From a checkpoint of a small transformer trained on Wikipedia.
Size: MLP 448 SwiGLU, 4.85M parameters.
Architecture: RMSNorm before each block, rotary positions, biases.
Training: a variant of Adam for these matrices, 153M tokens, 6779 steps.
Each number is 50 + 12 x the weight over its row's rms, rounded and kept within 0 to 99. Layers, rows and columns count from 0. The size before them is the row's rms in percent of the matrix's.

# layer 4 MLP up, 448x160, rms 0.0642, rows 168-174, columns 0-159
106:51 51 85 50 48 48 40 54 56 49 22 51 41 77 52 57 45 41 60 48 67 60 46 47 46 60 66 67 52 53 52 48 40 55 49 42 51 43 61 35 64 38 60 43 52 44 72 39 63 55 50 42 55 46 79 30 32 31 65 66 40 49 50 32 52 55 80 45 32 63 51 39 59 47 74 54 45 61 36 31 42 43 42 36 44 38 50 57 45 36 46 59 61 53 59 47 38 42 47 63 51 43 64 44 70 56 42 50 52 48 45 56 39 34 57 72 51 31 35 50 53 47 58 45 59 16 35 34 45 58 38 67 54 48 55 32 39 59 25 56 45 36 56 57 55 69 55 43 57 39 64 45 70 77 57 32 64 51 69 35
096:58 48 68 50 69 56 54 62 61 51 48 62 48 44 39 46 59 45 61 42 47 58 54 50 48 40 41 53 52 49 67 32 35 54 66 49 48 37 51 39 72 56 69 49 62 57 49 57 30 50 56 47 48 55 58 51 61 61 63 53 44 51 44 63 55 39 43 62 63 65 48 35 47 39 44 51 49 53 60 36 55 82 49 49 35 46 33 61 68 38 43 38 30 81 52 49 45 68 68 34 49 53 15 41 62 60 48 29 48 90 68 53 33 51 68 50 61 62 44 47 51 48 47 41 27 37 30 56 39 41 53 46 36 57 62 52 29 61 45 47 31 54 59 46 42 46 54 55 47 56 38 43 55 17 80 55 64 72 42 29
101:57 40 38 41 53 58 76 55 64 47 32 59 57 66 21 74 45 40 24 55 56 54 39 53 41 40 57 65 45 56 35 47 45 51 51 62 57 75 40 39 47 57 46 68 62 69 65 46 30 23 59 43 69 24 53 56 33 53 48 42 67 45 25 41 49 45 59 46 60 70 46 65 53 49 45 49 56 48 33 59 65 39 56 46 32 30 43 46 47 43 50 68 55 41 66 41 51 67 46 42 53 64 37 44 50 39 65 44 44 43 50 32 74 64 47 56 62 43 36 51 33 66 47 47 59 39 57 30 68 60 46 58 36 57 46 62 49 40 50 41 63 49 46 54 58 37 60 54 37 46 31 43 78 69 57 55 34 65 69 62
098:60 43 66 63 47 55 37 69 49 51 34 43 56 78 47 60 48 38 64 37 40 49 37 66 23 40 43 41 31 53 43 45 54 35 63 46 59 48 38 72 52 54 37 52 35 60 46 51 64 43 25 28 59 53 47 55 49 60 43 48 41 46 56 49 49 44 81 62 53 58 48 61 53 62 60 56 44 37 45 53 44 67 56 63 52 54 60 40 45 77 37 44 53 48 60 45 26 55 42 54 77 60 53 57 49 71 50 44 70 65 55 36 29 66 53 60 56 65 41 60 48 33 54 53 48 65 56 29 48 38 63 42 38 56 55 65 31 32 41 31 40 70 66 60 51 72 41 59 52 58 44 73 31 33 45 39 54 22 58 65
103:40 61 33 72 70 57 28 52 48 47 58 54 70 56 59 23 67 63 73 40 59 26 59 62 47 47 57 36 24 43 30 41 45 50 51 62 65 28 56 43 53 47 25 41 45 46 47 54 49 52 51 39 49 45 49 51 37 49 49 51 55 59 40 65 54 42 60 75 41 59 48 42 58 46 42 36 52 63 54 20 66 46 39 39 62 41 43 39 59 36 35 36 48 35 33 63 53 57 85 66 64 47 58 42 31 50 58 41 31 55 55 44 59 51 57 39 59 51 62 50 63 75 42 73 66 36 40 38 53 49 53 48 30 44 57 32 50 47 58 38 39 52 74 50 63 56 49 40 59 71 50 55 53 45 76 45 61 55 65 46
107:44 46 49 53 62 54 58 31 30 42 57 24 39 52 60 38 55 44 61 49 31 54 42 46 41 50 42 46 41 30 57 40 44 48 55 22 27 63 64 53 61 32 46 39 30 48 54 28 42 50 53 35 23 67 57 24 60 63 52 48 60 52 64 51 44 22 56 45 52 36 37 42 43 41 42 60 64 57 54 58 67 40 48 64 65 39 49 36 43 52 42 29 62 43 31 78 39 36 38 50 47 52 57 45 51 46 33 53 53 46 53 55 41 45 76 49 55 51 47 34 59 63 64 55 47 47 56 55 42 56 50 41 49 36 54 33 54 16 51 65 65 60 64 52 57 40 55 89 50 65 37 33 53 32 49 61 74 44 42 53
095:64 50 55 56 45 45 84 20 55 54 45 80 41 59 48 50 54 48 51 53 33 60 48 47 45 55 64 50 62 47 35 60 59 38 50 41 49 42 48 59 56 56 66 58 36 46 84 49 34 47 61 31 56 68 44 31 55 62 27 57 24 57 44 69 64 43 49 53 50 48 48 75 36 37 55 47 54 47 43 48 44 35 57 22 61 70 41 58 48 59 50 44 37 58 46 48 41 65 44 29 45 32 56 62 36 36 66 64 44 43 64 37 50 31 48 57 71 46 48 52 55 37 41 62 27 86 59 59 76 60 40 65 59 40 58 56 56 42 56 55 44 59 44 40 51 51 55 59 28 48 54 35 48 49 42 36 53 36 47 33
# layer 4 MLP down (transposed), 448x160, rms 0.0641, rows 168-174, columns 0-159
098:58 32 41 51 52 48 30 48 53 26 45 27 54 34 71 49 45 71 68 63 48 17 53 52 64 61 39 46 57 72 49 54 31 57 42 51 54 60 57 28 53 69 25 58 38 37 59 70 53 48 59 39 61 44 52 41 29 40 66 61 43 28 50 60 54 64 56 43 41 55 23 38 42 55 55 55 63 44 41 31 66 57 54 60 50 67 38 46 63 40 38 61 65 52 35 43 59 49 52 63 61 47 46 48 63 28 38 50 45 30 50 47 42 63 41 61 52 48 46 38 54 59 45 44 42 35 31 62 45 39 83 61 42 39 47 39 50 57 57 52 56 29 42 45 60 37 50 62 53 54 43 58 62 43 59 46 45 40 64 10
100:52 47 49 53 61 59 66 43 50 59 58 51 62 47 38 53 66 43 42 55 52 54 63 44 56 44 45 32 40 34 39 40 53 43 48 55 66 58 44 48 55 79 40 51 46 49 44 44 61 41 48 49 38 45 57 75 53 41 58 47 47 56 69 50 35 54 74 35 54 65 36 16 55 32 63 63 57 50 43 43 58 59 72 34 64 49 51 23 65 38 51 59 61 48 50 30 60 69 47 52 32 70 39 60 45 71 45 60 31 09 44 56 24 54 62 47 38 41 56 34 61 61 52 52 77 44 48 39 53 46 42 59 29 46 60 55 57 51 62 33 36 49 52 76 69 39 67 41 61 51 64 60 34 41 57 37 36 64 38 47
099:44 62 51 37 49 66 51 39 58 66 44 59 48 38 41 71 62 60 53 51 51 18 31 47 63 59 28 82 50 34 51 59 29 47 43 39 27 70 68 35 63 62 30 47 47 48 50 51 65 63 48 61 59 40 55 50 54 56 65 50 54 45 41 52 63 56 41 52 33 42 46 52 45 36 64 54 62 51 68 79 32 68 46 43 74 51 50 50 47 62 43 53 50 50 56 59 47 40 37 58 61 30 43 75 74 49 60 39 44 38 33 29 47 49 39 37 31 41 35 49 33 58 45 50 44 37 25 45 34 31 42 65 38 46 62 52 49 60 37 41 67 60 31 47 66 42 45 32 55 44 47 61 41 56 30 37 49 40 66 49
095:74 58 47 44 66 51 77 50 22 49 61 39 45 57 52 46 46 50 34 42 60 37 40 56 43 48 45 42 46 70 41 62 63 66 43 56 36 56 33 47 66 53 44 81 58 54 37 41 65 39 45 43 50 66 56 54 49 56 46 69 64 42 45 46 40 41 44 48 52 34 55 35 58 43 37 34 66 46 41 21 22 69 48 47 54 27 72 65 37 62 73 60 55 61 50 48 51 45 52 62 64 39 57 57 49 37 64 38 64 42 50 53 64 50 66 66 82 35 51 53 22 54 47 66 50 47 53 41 57 33 67 45 50 75 51 41 50 51 36 42 58 35 69 51 61 46 33 42 47 47 50 43 69 55 37 63 49 61 74 56
101:47 50 53 40 59 57 57 39 52 54 56 26 50 47 61 59 43 63 68 64 60 44 38 47 40 49 57 53 43 58 52 42 55 35 59 42 53 53 47 58 64 57 56 55 32 13 34 64 45 55 42 47 60 51 38 57 32 55 67 35 49 42 80 54 66 60 49 46 36 23 67 59 45 56 43 54 52 60 79 58 44 25 40 60 40 49 64 51 56 76 64 49 57 51 35 46 61 57 67 56 42 56 38 60 55 32 39 51 39 53 36 75 34 46 45 55 46 66 63 49 40 75 65 38 54 21 43 68 52 52 33 46 52 64 37 42 67 58 47 32 57 38 73 47 55 39 52 41 40 65 69 58 55 52 74 34 43 55 78 51
103:61 45 50 47 30 22 49 65 60 44 43 58 63 43 52 43 25 56 74 53 48 56 36 57 40 69 62 59 34 41 56 48 39 56 59 57 60 52 44 35 40 41 47 69 49 51 63 54 64 40 59 55 57 53 40 71 32 39 55 54 57 61 66 43 47 45 26 46 47 69 46 37 51 41 61 52 51 56 55 37 65 55 42 53 27 39 64 49 58 51 53 43 69 57 59 72 55 41 37 57 69 51 55 58 59 50 45 67 47 34 48 64 49 53 49 66 42 40 46 75 37 61 47 25 39 43 75 59 44 61 93 54 52 56 61 48 28 52 44 61 59 37 40 52 59 46 42 34 93 38 47 38 60 54 29 38 47 54 36 54
095:43 32 35 78 67 53 40 66 42 62 40 67 49 56 45 50 41 62 54 53 32 53 66 57 45 68 44 32 52 69 72 29 45 40 63 50 47 32 39 45 52 62 34 36 43 60 70 72 51 50 40 63 51 41 52 37 72 54 63 45 54 41 44 30 51 49 38 61 39 57 50 58 36 67 69 48 32 59 85 60 61 74 40 61 63 61 48 54 70 50 42 41 41 46 42 60 50 45 51 53 50 67 40 59 37 48 45 40 61 41 40 53 45 21 47 59 40 38 47 53 54 57 42 25 66 41 50 39 56 69 46 29 55 60 55 44 48 74 65 34 37 32 61 58 64 56 44 54 63 68 49 48 41 59 30 57 65 62 51 39
# layer 4 MLP gate, 448x160, rms 0.064, rows 169-174, columns 0-159
094:28 54 48 50 47 64 62 47 62 48 49 44 62 47 39 52 49 51 47 32 23 47 28 54 59 33 39 69 49 57 47 51 48 37 49 62 60 70 43 75 66 69 36 61 62 24 57 45 44 61 42 31 40 51 53 44 47 60 66 46 54 71 38 60 42 45 53 58 48 45 58 54 60 24 54 61 54 30 50 49 62 77 39 26 41 43 65 80 46 49 48 57 49 58 59 77 58 49 52 43 50 50 67 72 66 54 63 51 46 33 51 38 42 35 36 39 55 40 65 37 35 59 52 35 43 51 62 60 61 26 38 30 48 44 62 48 57 44 43 46 58 65 46 36 30 37 29 51 59 70 46 48 77 71 50 65 49 46 39 45
098:47 54 57 56 48 43 40 57 45 47 26 59 47 84 46 57 29 45 63 57 35 63 36 37 64 46 35 49 56 32 37 44 40 29 34 65 53 68 75 36 36 49 77 50 51 51 40 49 33 54 53 65 30 40 55 60 82 65 52 69 25 51 55 69 57 47 47 74 46 45 49 50 48 48 31 40 57 69 36 37 55 40 49 34 54 70 50 49 61 59 55 35 43 65 53 48 27 51 35 53 67 63 38 59 47 54 54 83 63 66 54 34 51 72 70 48 61 56 59 56 46 70 43 49 42 44 55 39 49 51 47 67 48 34 40 62 36 56 41 32 45 47 42 49 62 50 41 36 40 57 58 43 49 47 45 64 59 40 63 42
098:29 44 47 47 51 38 43 43 42 64 52 38 40 51 56 52 39 39 59 50 40 48 60 28 50 57 24 30 53 69 49 50 51 42 60 47 53 49 42 66 68 40 58 44 61 41 57 46 47 71 60 53 45 48 57 55 53 54 50 37 73 51 32 41 61 49 38 46 49 50 38 46 49 45 43 18 61 65 36 44 40 58 27 64 91 41 42 56 41 60 53 65 85 56 53 72 47 53 61 52 40 59 32 46 34 49 44 51 41 45 56 38 48 53 58 71 54 52 67 46 54 46 70 41 48 52 64 69 67 16 51 59 53 43 54 46 33 45 55 34 31 73 40 70 53 40 37 40 78 66 54 66 60 48 35 55 41 46 35 41
102:68 53 48 61 57 66 63 47 66 47 45 55 61 50 27 53 52 48 21 44 52 43 46 43 44 36 47 60 55 29 32 39 44 61 53 75 68 34 48 50 46 50 58 44 62 26 35 62 29 53 59 38 63 54 31 43 45 25 33 35 49 21 37 54 50 48 26 49 41 36 35 52 43 58 32 43 70 22 62 62 49 49 49 37 50 34 31 54 44 45 69 55 36 55 49 34 65 46 41 56 59 36 37 75 56 52 28 61 67 48 54 50 56 51 36 60 57 39 61 32 53 50 24 57 47 40 43 58 53 40 37 49 49 38 46 62 46 54 58 51 38 54 55 68 51 62 55 44 42 34 56 46 50 81 63 68 33 51 65 40
094:61 51 45 63 63 45 67 48 44 46 60 40 54 50 59 56 65 48 31 50 37 38 49 49 26 56 50 42 32 63 53 52 53 48 68 44 56 55 58 67 72 60 68 46 49 65 81 48 40 55 75 59 48 46 59 45 76 36 31 65 28 25 57 44 45 44 38 37 45 36 45 66 65 53 49 41 41 49 32 37 31 47 52 36 19 43 44 49 48 27 43 52 57 53 50 46 50 81 39 55 44 66 40 36 58 73 40 45 62 56 55 60 55 58 62 45 44 41 62 47 49 54 49 27 59 49 56 44 57 30 58 59 34 45 53 48 62 54 53 62 57 54 66 48 39 67 70 62 69 45 41 74 53 64 28 70 65 32 49 45
093:49 46 32 60 42 52 40 37 46 45 41 54 40 54 47 58 62 52 61 49 53 50 57 51 35 46 43 43 49 71 45 57 53 58 59 35 40 61 73 70 64 56 55 44 39 40 67 52 65 71 76 45 41 59 46 63 28 48 57 49 31 65 23 32 57 51 37 26 33 36 43 45 44 55 38 45 72 55 46 81 62 37 69 52 29 43 56 46 52 48 41 40 50 53 55 22 38 70 56 54 57 32 47 50 60 52 51 42 52 68 68 43 58 30 50 43 33 58 51 42 52 42 68 46 54 66 55 60 28 47 49 58 62 38 55 62 69 33 78 35 37 41 55 37 59 62 43 64 54 55 81 61 28 53 44 65 56 54 47 41